Each number is 500 + 25 x the weight over its row's rms, rounded and kept within 0 to 999. Layers, rows and columns count from 0. Numbers have three digits each. The size before them is the row's rms in percent of the matrix's.

# layer 13 MLP gate, 640x320, rms 0.0777, rows 580-639, columns 224-255
098:465515545506529515498493538536456457527505439491494479531493473529470526521504533488471486476480
098:502476537481527477500478523465491532521508500497522509541470507482482528494481532481530483501447
098:492548486479502476511466486505522476543492507472551508469471521479531504536498489507493532523491
106:456465481486499511509505446482497486531514520499535484480548515543534521511485520486496493500487
098:510504498451500519482494494463512492509499499535529486514481544473466459522486494527460485486500
097:516473486493536539478507515480475533516505524501450512500479478493473480525478554495563490485449
102:544515545497458507481494493487492507501494506501507502559517445547519476466505465512548537522495
102:497542529490484512527467530490507471489484493536531495477496544501519467509532506483449509483534
099:508495515525476505531475527483479512508512523499479541507487488549485524541485529485511497495478
103:469498510484479486527518478494495509505528528467477505488450478501488456547508509498499500484506
089:558479506497460531456449517502501561505471494493516539547468509451489468497494477513541522506499
100:484482465518528541491495503528494489464477522497456505530502508476493486521455482533496499428530
100:482469513496482508465473531484525532477485517491512488525514497479568488523495480496519566509538
098:488495535494478491504486490501495513504478523490508482504493502498525521517497470505482499523565
106:460531511467474538491493512532479474520499530481525495491487491470480480468487504513498495469518
099:498483499501460467484482491464479491527518531511522479540519495491515531482492541504529495528502
095:462514485507457477472501532529522530520519544478498500510505515480521521516464508460525512518487
098:486524540497518534486508532470495465454484522499510501482496470506487539500548506492478471531532
096:447521540476518457490506512526533486517515491507458513517468495497503502508541489509506498460515
100:511505481487474508497500474501512475507485434491473542477502528501512547489494509488511500445532
100:502529437508451462452488539490481536508508501500540487494481493524486513503501526512448474467492
103:501479528540491502552499491508522495535510469487516461497524505506494502465520510453531510501473
100:524513556499486522532526486516570516510480492500514482502498452495514531518507500525504500506482
094:481483493496519481492487488544472472522502501472476538516522531491487458510517505477505507552528
095:583496472490503524458488506539537502490497514464504488492538485537456518506492516456490513516481
093:527519470476472482499482491493474526490499469554510488448508485516496526532515513491494484483523
101:528491473535472490490539526524496455483505501487482506520481513430487454514526488503515504514518
096:541477498512497495461500500471537472510491525493491502531489520493490491495446463520560494515523
094:540446469526490519517497488473504533523504537526515458498508485506480484528503456458469460455529
095:523508514514504515493465492493501467488473484520497460517506477507468480490520505529498509496498
105:510496487511520514512443525494537498515466462545506517501480494498465504493462505459515487547510
105:446485513518455484514465567496445496477525492493471493509486505538495489493545534515515497506523
101:463481475498521485484571465498501472475488519484432508490528503501535543510533475501507495483491
101:458514504497513522469490475507508557475503499492529460465475503525530481506525497533526503508526
101:488528457525497519489506532490440489517482533486476546523560498491462467468558525465528485506474
100:505506528521465458466513513475473541463533492515493491486455487504501484486485468474487515476531
103:480541496544495524555490502506497501480502503499487482491462521510470525473478551508475526489488
104:517482507531536500488503503473444470512541513515522544496507486477486537507467529515511491505498
095:475476502484486466491456455500537528508498482472496479499479531549510540487475448511540466522500
103:497468512539551473499458494479499467441474480517452510527537506485522507515536491520497526532508
104:458553507529528466467495486535501487494486525511515476473502490474539539503534514504503522483525
097:534504513508508492476474534494461513456493506465507466467516558507478526517523493530519515490485
106:495475475497536519489496498554507480515512523498480511491463477468479488549507476470481467497517
097:481486539487517463504472540536527515480536510492511537518456494496500473522461485457488492516554
098:467487498484455507532487482508474513515533529506522488509488505478508508505546480536515467505528
102:505565525452542465507468496515449536497488484495535549473492514491497482507484486466484495475505
103:523507486489494554538474499508516458470469461461495503499514503445458471524529495456471505467506
097:512485469451468501553518504494542477464527481480533488510525539477522488519493502507487489474512
094:489495488487455478457514522519450502496501530488520477459512507463545489485508511498492493470507
091:504497512500532514497497516479514499484532506506538519495515537510485477540506514520507526499488
097:500506479494483485531517479500487519508491445471558487477490512482520471478486479495500466499464
100:498471472500485486506533496543496495564514488511507512493468503494529512502525533494506525511530
102:546509458492474507510499518542539507519530518529527486529486463475471509466481537468487441526487
098:517486539501477501477536466485477516503482531488479524490523523515485464523546484477481494539526
094:496532530536507471531513495463464508491443496520503512505477492506550489491534482503513511515517
099:538512495497529517507525467527476509488520474493492481470517523476496483506514480502518482511498
102:453500491538473492521493508540509521536517451455525454532487487496490504518490485488490524468477
103:542510504510578478529489502467514466489523506501475519492529557470505482488516496514488490464481
101:508493500485515515479468499474474449479475474486531476451508493483505523468503462504510483507521
102:538515530538507495483512480474472524474497477511496483471536498498489516498547506540493529499461
# layer 13 MLP up, 640x320, rms 0.0817, rows 580-639, columns 224-255
097:487518517465551504469510460514511477483477501498501427559559487479500490476530504516499516523492
106:475524506508549467475548490496518498496440496483502486533512543460451538478483448543519517495484
102:492504483488480510474471484492530457498500514494528510476470509490488485478551471517503507529439
103:499487548508495550487489496452494524479473504503438499523485461545506473521507527551494510501495
099:511518473534473440513503470509442477493482464525510460489480503467472495523453489491495507532556
100:464513503495499488504467469502555494530519495484542474472516492508474486460508482495558508472510
103:551514530476492491509540491484486525459481463509492508533455506501507402531503502533514512521508
101:516554476521509515464465473498538501490513579476496509487497501473493489513492517470472510471527
102:483508479486533508507545552520476522485519431559500512511471510499513485473528483464525501510510
098:452510498527493453493487516456484463487519498507504534483476468495545523494539440475512480494519
093:460529511507515546518470503530467495494470494470514493534518501480436511520495479530518525497493
096:488470482461488510462503492495492518494517501489455507485485461490480510502496513513503504501485
100:512453524503486461532488494494516504476492491515516518487532469500513516520489504503521540506489
099:526512465503513508504559443510478471529524515502535498490555450476513484513497439492476507475517
101:477497556498535449519530471480475505487500475542568467497471504493503518499486459477503471479509
100:506505491512510476518506542466513514491510528483507522480498476460493475505500510490509534505475
096:493493497519459510495507473519488569510484564553534516544507480472524509494503482518522532461519
097:497485476499444480472515488487516517503465509483504515536560464511498470538545513488510487484553
096:522503494479451535501469466508532488453522473477547481509435494532523488487503514486523517492506
100:514482463551494536526477452515554463566503499499481493494538525446501500469537519492501496474509
100:526468532497502501472549521504463481486488534508462517492532534485522555516501502467521529510507
106:521526527501527504451525476457517489524515462508463480480519505484499496513475496551511484547475
098:511507474500510473516542478510502517493483547505500475499508487501530474497504506555552549540521
096:489495469498480533506516470476514462494506546521498494504505524480528508510490496486526473492474
095:507480472512501529488531498482521478491536508500517487481542465503487476493510520500490490523461
097:527520450528505499465497477479484510530504517536519491511473499478477528492525534510475508479516
102:428493517500484515502512479502481477526482514489459499507484490510484490526500519490495488493529
098:482516505490479463528487456484509478531481504506523528531520501504515516490513496498523452512519
094:542508513480499497483465486476481506530475514485475474489501482459472510489535516487533509533535
094:524485505521497537468516499514529491528446516505502531488495523527553525528495511480509473498534
097:528504502489498511464492503461523448503516500471484504526515500487531470496495503514488466533489
101:505510449523487470517487487461549530500548517488512535504489486550532497545458518541546518464464
101:460492514485531479445498522424538483470492511470519548501478481516506505541467487512535536536526
098:462498509515504451543490522474481539488495495497483494510495480523489502486487479532530511460504
098:480531451518498498520500494512430472494482510495472491524484506487539518499521510502523542519501
100:495513529499529513547520469494494493548488542487500481508481483459494482470546526509508512532511
101:529510490510507497495496507509517509503500489464478517478469499517495481475497537507508520508519
102:479517471500513517478526480466490493512506541483479512434493526495478494490510450514492508487479
101:518536535485540554494473499500478465489521486521541495516495487507449486503523517499492575441519
097:494519497540477520516514485481527502474539496498509459488536462515463520458493557480487465476503
100:494503564535488495517502527483532524504496444515496518484519471493493491513438499536523519467511
099:516543496535521527524470478492545495438507470474478489499510487532494492479496499517488452438490
102:476475443496522509487488542497484497487487531460531498504442528487502513508483499511499504510502
095:459500512469508478535480495508511532493502511468489506535449523496500455525446498521534487495498
099:502501512525497498526469502502499512532509534480523484504473519515504490475523488509499500448495
103:534533483482514486553491521489488507510478518477516504476510476500512509498489525443483477487496
097:525497499465539502502470483510497500503536498494461525525545473488515501478464515550509494524483
102:485532482518530526479461521495455479517524488471529531494474524489466487480526461513473492517538
097:492493494529537525513490479479522493500492500498498520485542478476469491530466521548546521475457
097:547535497534505514463532494548514517513531470532512460522507509505495468484529478503472499517461
097:501466489498480486486512467525497550524460472470527534504500522480499461484499508514531508478465
099:493486499483535518525505492494496506524469484553530493481501508518553507478496513491546504459500
106:497500487492532493506531526504489530490475509466478504507492514522467492493475520473505529524504
100:461485484514534513515517492532475509483493499498563517551511506564480499459470481472477501496538
097:517492503496544485463465503486517453476489491498541517519498469508491483484555512503486558572473
107:468521472505485471551529535469489500527495500481456491493530531474502532488474508527488495528499
105:509502510505474472483530470487448506511502498457550526475463460509465527498525474520506488528497
105:447464463499491518495517494475522500505520526530509509489461461490502463502518519486474486476495
100:489496510524500483484497525532516500498504507466463474491505488466473531516517489453527497481498
101:525512518493490551490525516485496510495518529499516498535508537523479527508495500548505497526496
# layer 13 MLP down (transposed), 640x320, rms 0.0768, rows 580-639, columns 224-255
098:499527512522506496501505526488491504456547473487520499510502535479511490482501535492504477554505
104:475492471511455502505499517555543503492463453488504469509461522507484531488510474507535493542480
096:526501480475532515493490529464477519497496517479495516510471500486488540484552488524507501504500
103:472517554492504461494462515477531486511518448523472487480462534496507521470513536505470489525533
100:534475514496512492488506532487525488485518486514513480437479577537489500449466520524501504524527
100:459516477535513489521495455535523462485498472491463496517495503507514515495476517533462467515485
099:497537535521532490514531475473512477469472490504487521510500503517517506461502527528515519497502
103:536507498481523458505532474522468547490476496461489473503476507528550515497480498467482512508487
105:503510475462491514446488470464474503477470484450502540535486514514525487524533507507536529488483
100:465498482462477454524482523538489467480475519496522502518525507495483507490557513531492486453538
098:487520505546504464477498475484462479473510533505470519499488487516535447516535525527486505464542
100:537475505457496517493570487485476509496488524554516447520514511456514493520485486519532508487506
093:506519487502522500464487484487513445477517469517480488477500483507483522491512492563468474489501
099:524515467542519525496553516518472488484456445487508526520539532505484498485529482528491466470488
105:442473500537468459494466504547510544473445490476519489491513470553510503498494517551522470502489
096:489532465527487483474530532444538506507492470464528520504506495544526485514476507488512536461511
102:502478532494527485503492518485493478461497482483492496475499490511476484529529508531467506488521
101:452477478509511494489514527505442493537534499513520496477432526522515509467534481509474495510460
102:516465522515488520516507496474499509510497510504501541522558532524490484484460490461478462471483
105:479530511464470514479525527494514456454441533448540501517456498492525493549515502539480464548457
098:492486535539478517473467457464531495422529504488536500500489448475521489516520533512492467507526
102:523497490494444453543473464471518480495518477509473527501495493504510516477503517508497532515490
099:485492515533504520527549500480494487509474479488566539502471457527539484513528515488504479512484
097:478469475483510437535477527490486505458493497524528510485501490535494526506494460473481483518500
100:479518477510475492508463456491494523476499477520492458549507477513524485526462515508488476495496
098:473504484498560512515502503530497485516494480503494532536536515466524547505489482513514508466500
101:510537519508495519469524512499577488501514459507511507505488481496504532452474507513495466560498
101:509547508473445517515442485476517489525506496493471464499550497510466506526508455508510542490491
095:522501466510470493502537495479505480498487483487483505476516472521491562488507502490474519482500
099:468496467514496496504525492462473481457471525476494534543490533492464467484479493476510510452483
099:542485488515485485537502490491474490499493506510551551478483523510498540488510518485523484516482
101:508520505501502520481526488515531491482485440477483493518526520520501472480512492513517467510483
092:519487498504500561461492476495507512474497497507500511473517518528512483523535492485490532495536
102:527521486462553502519473478486475524509509508444501497479548548498482486478521490468496496517503
090:473513447510473522495504502525523522510546483488488473476483483543517509515481502523506504480475
101:506515505515492518521506463464508485485484483521480492494457526462506497506508490482491539523505
104:494490549431504485482490515488487509494485490500474495535465508530519494493469525467539468507541
099:469497461492490530525455499488537500477507509473434483495499521483531501514472487522502564492459
102:540538484520505483486519517482451531500536486493464495511461474502475528480497519465498485505508
097:479495505513497503505517505481455485469503492471509442520490509454495470466497513496477515488511
098:485512499480458501513500533500466486484512536494469502530474486501520491488554510468499487474474
102:478463511460469504473521499466517486516483479473478540507492503528506527554456480484497491516538
108:465458502537474469536487462563479480524474490508501497565534538471514534527504507497511470526515
105:509482512569501486467497506530536478488438526509464533501510481481464558530546493482487545559529
100:479508505470505512496524485523490495497502513533485511464513475484470516512522525526513501493470
101:451520500529495550509536533489515506525484553530484530453467505506474492509470528491494539522508
104:537471533516514543494532472527506494521514508468540481486486484504502496497480504518533487522549
099:463515483494479479487504508490526471497511479522543442461473523493491480497541514501497466495479
098:496540476473511506534502457508482467496502479470433515492451525472506492499465524497491500531497
098:519498498495515485526504504481533464501490483525481494523479512535482516484462496507530505502504
100:520493520495475521492522479474498486485521487503524476497500486457478502530496489523475529462467
096:462492426451524491462515517505494527504486507502484525451500461529532514490495480500504500498473
103:478526562460530536530491514505478530537466510486506525500505522518543466481474476471522474485521
097:509486467526455462484554527466484524487508492487479472513479475471492512534491548501500490497514
099:459506494521502534524541496464519509499475506528468514492541501509540523490512510482530454495502
104:477508495498504516481484504477497502523487471508460484483523537472529515528516473493443458474523
100:485484520506479492447464482504483549446470490527497543492511495494489510430464487506469517540489
101:504484526508452540483526458518503455512511541470479487473521533523479480512497506518527514493486
099:538460505477495495508498483489540508531466531509537517517485466488507499462500506529469486447503
105:494489523475513517512525516535500512485514493489495471474537508480510510506503484533468516490521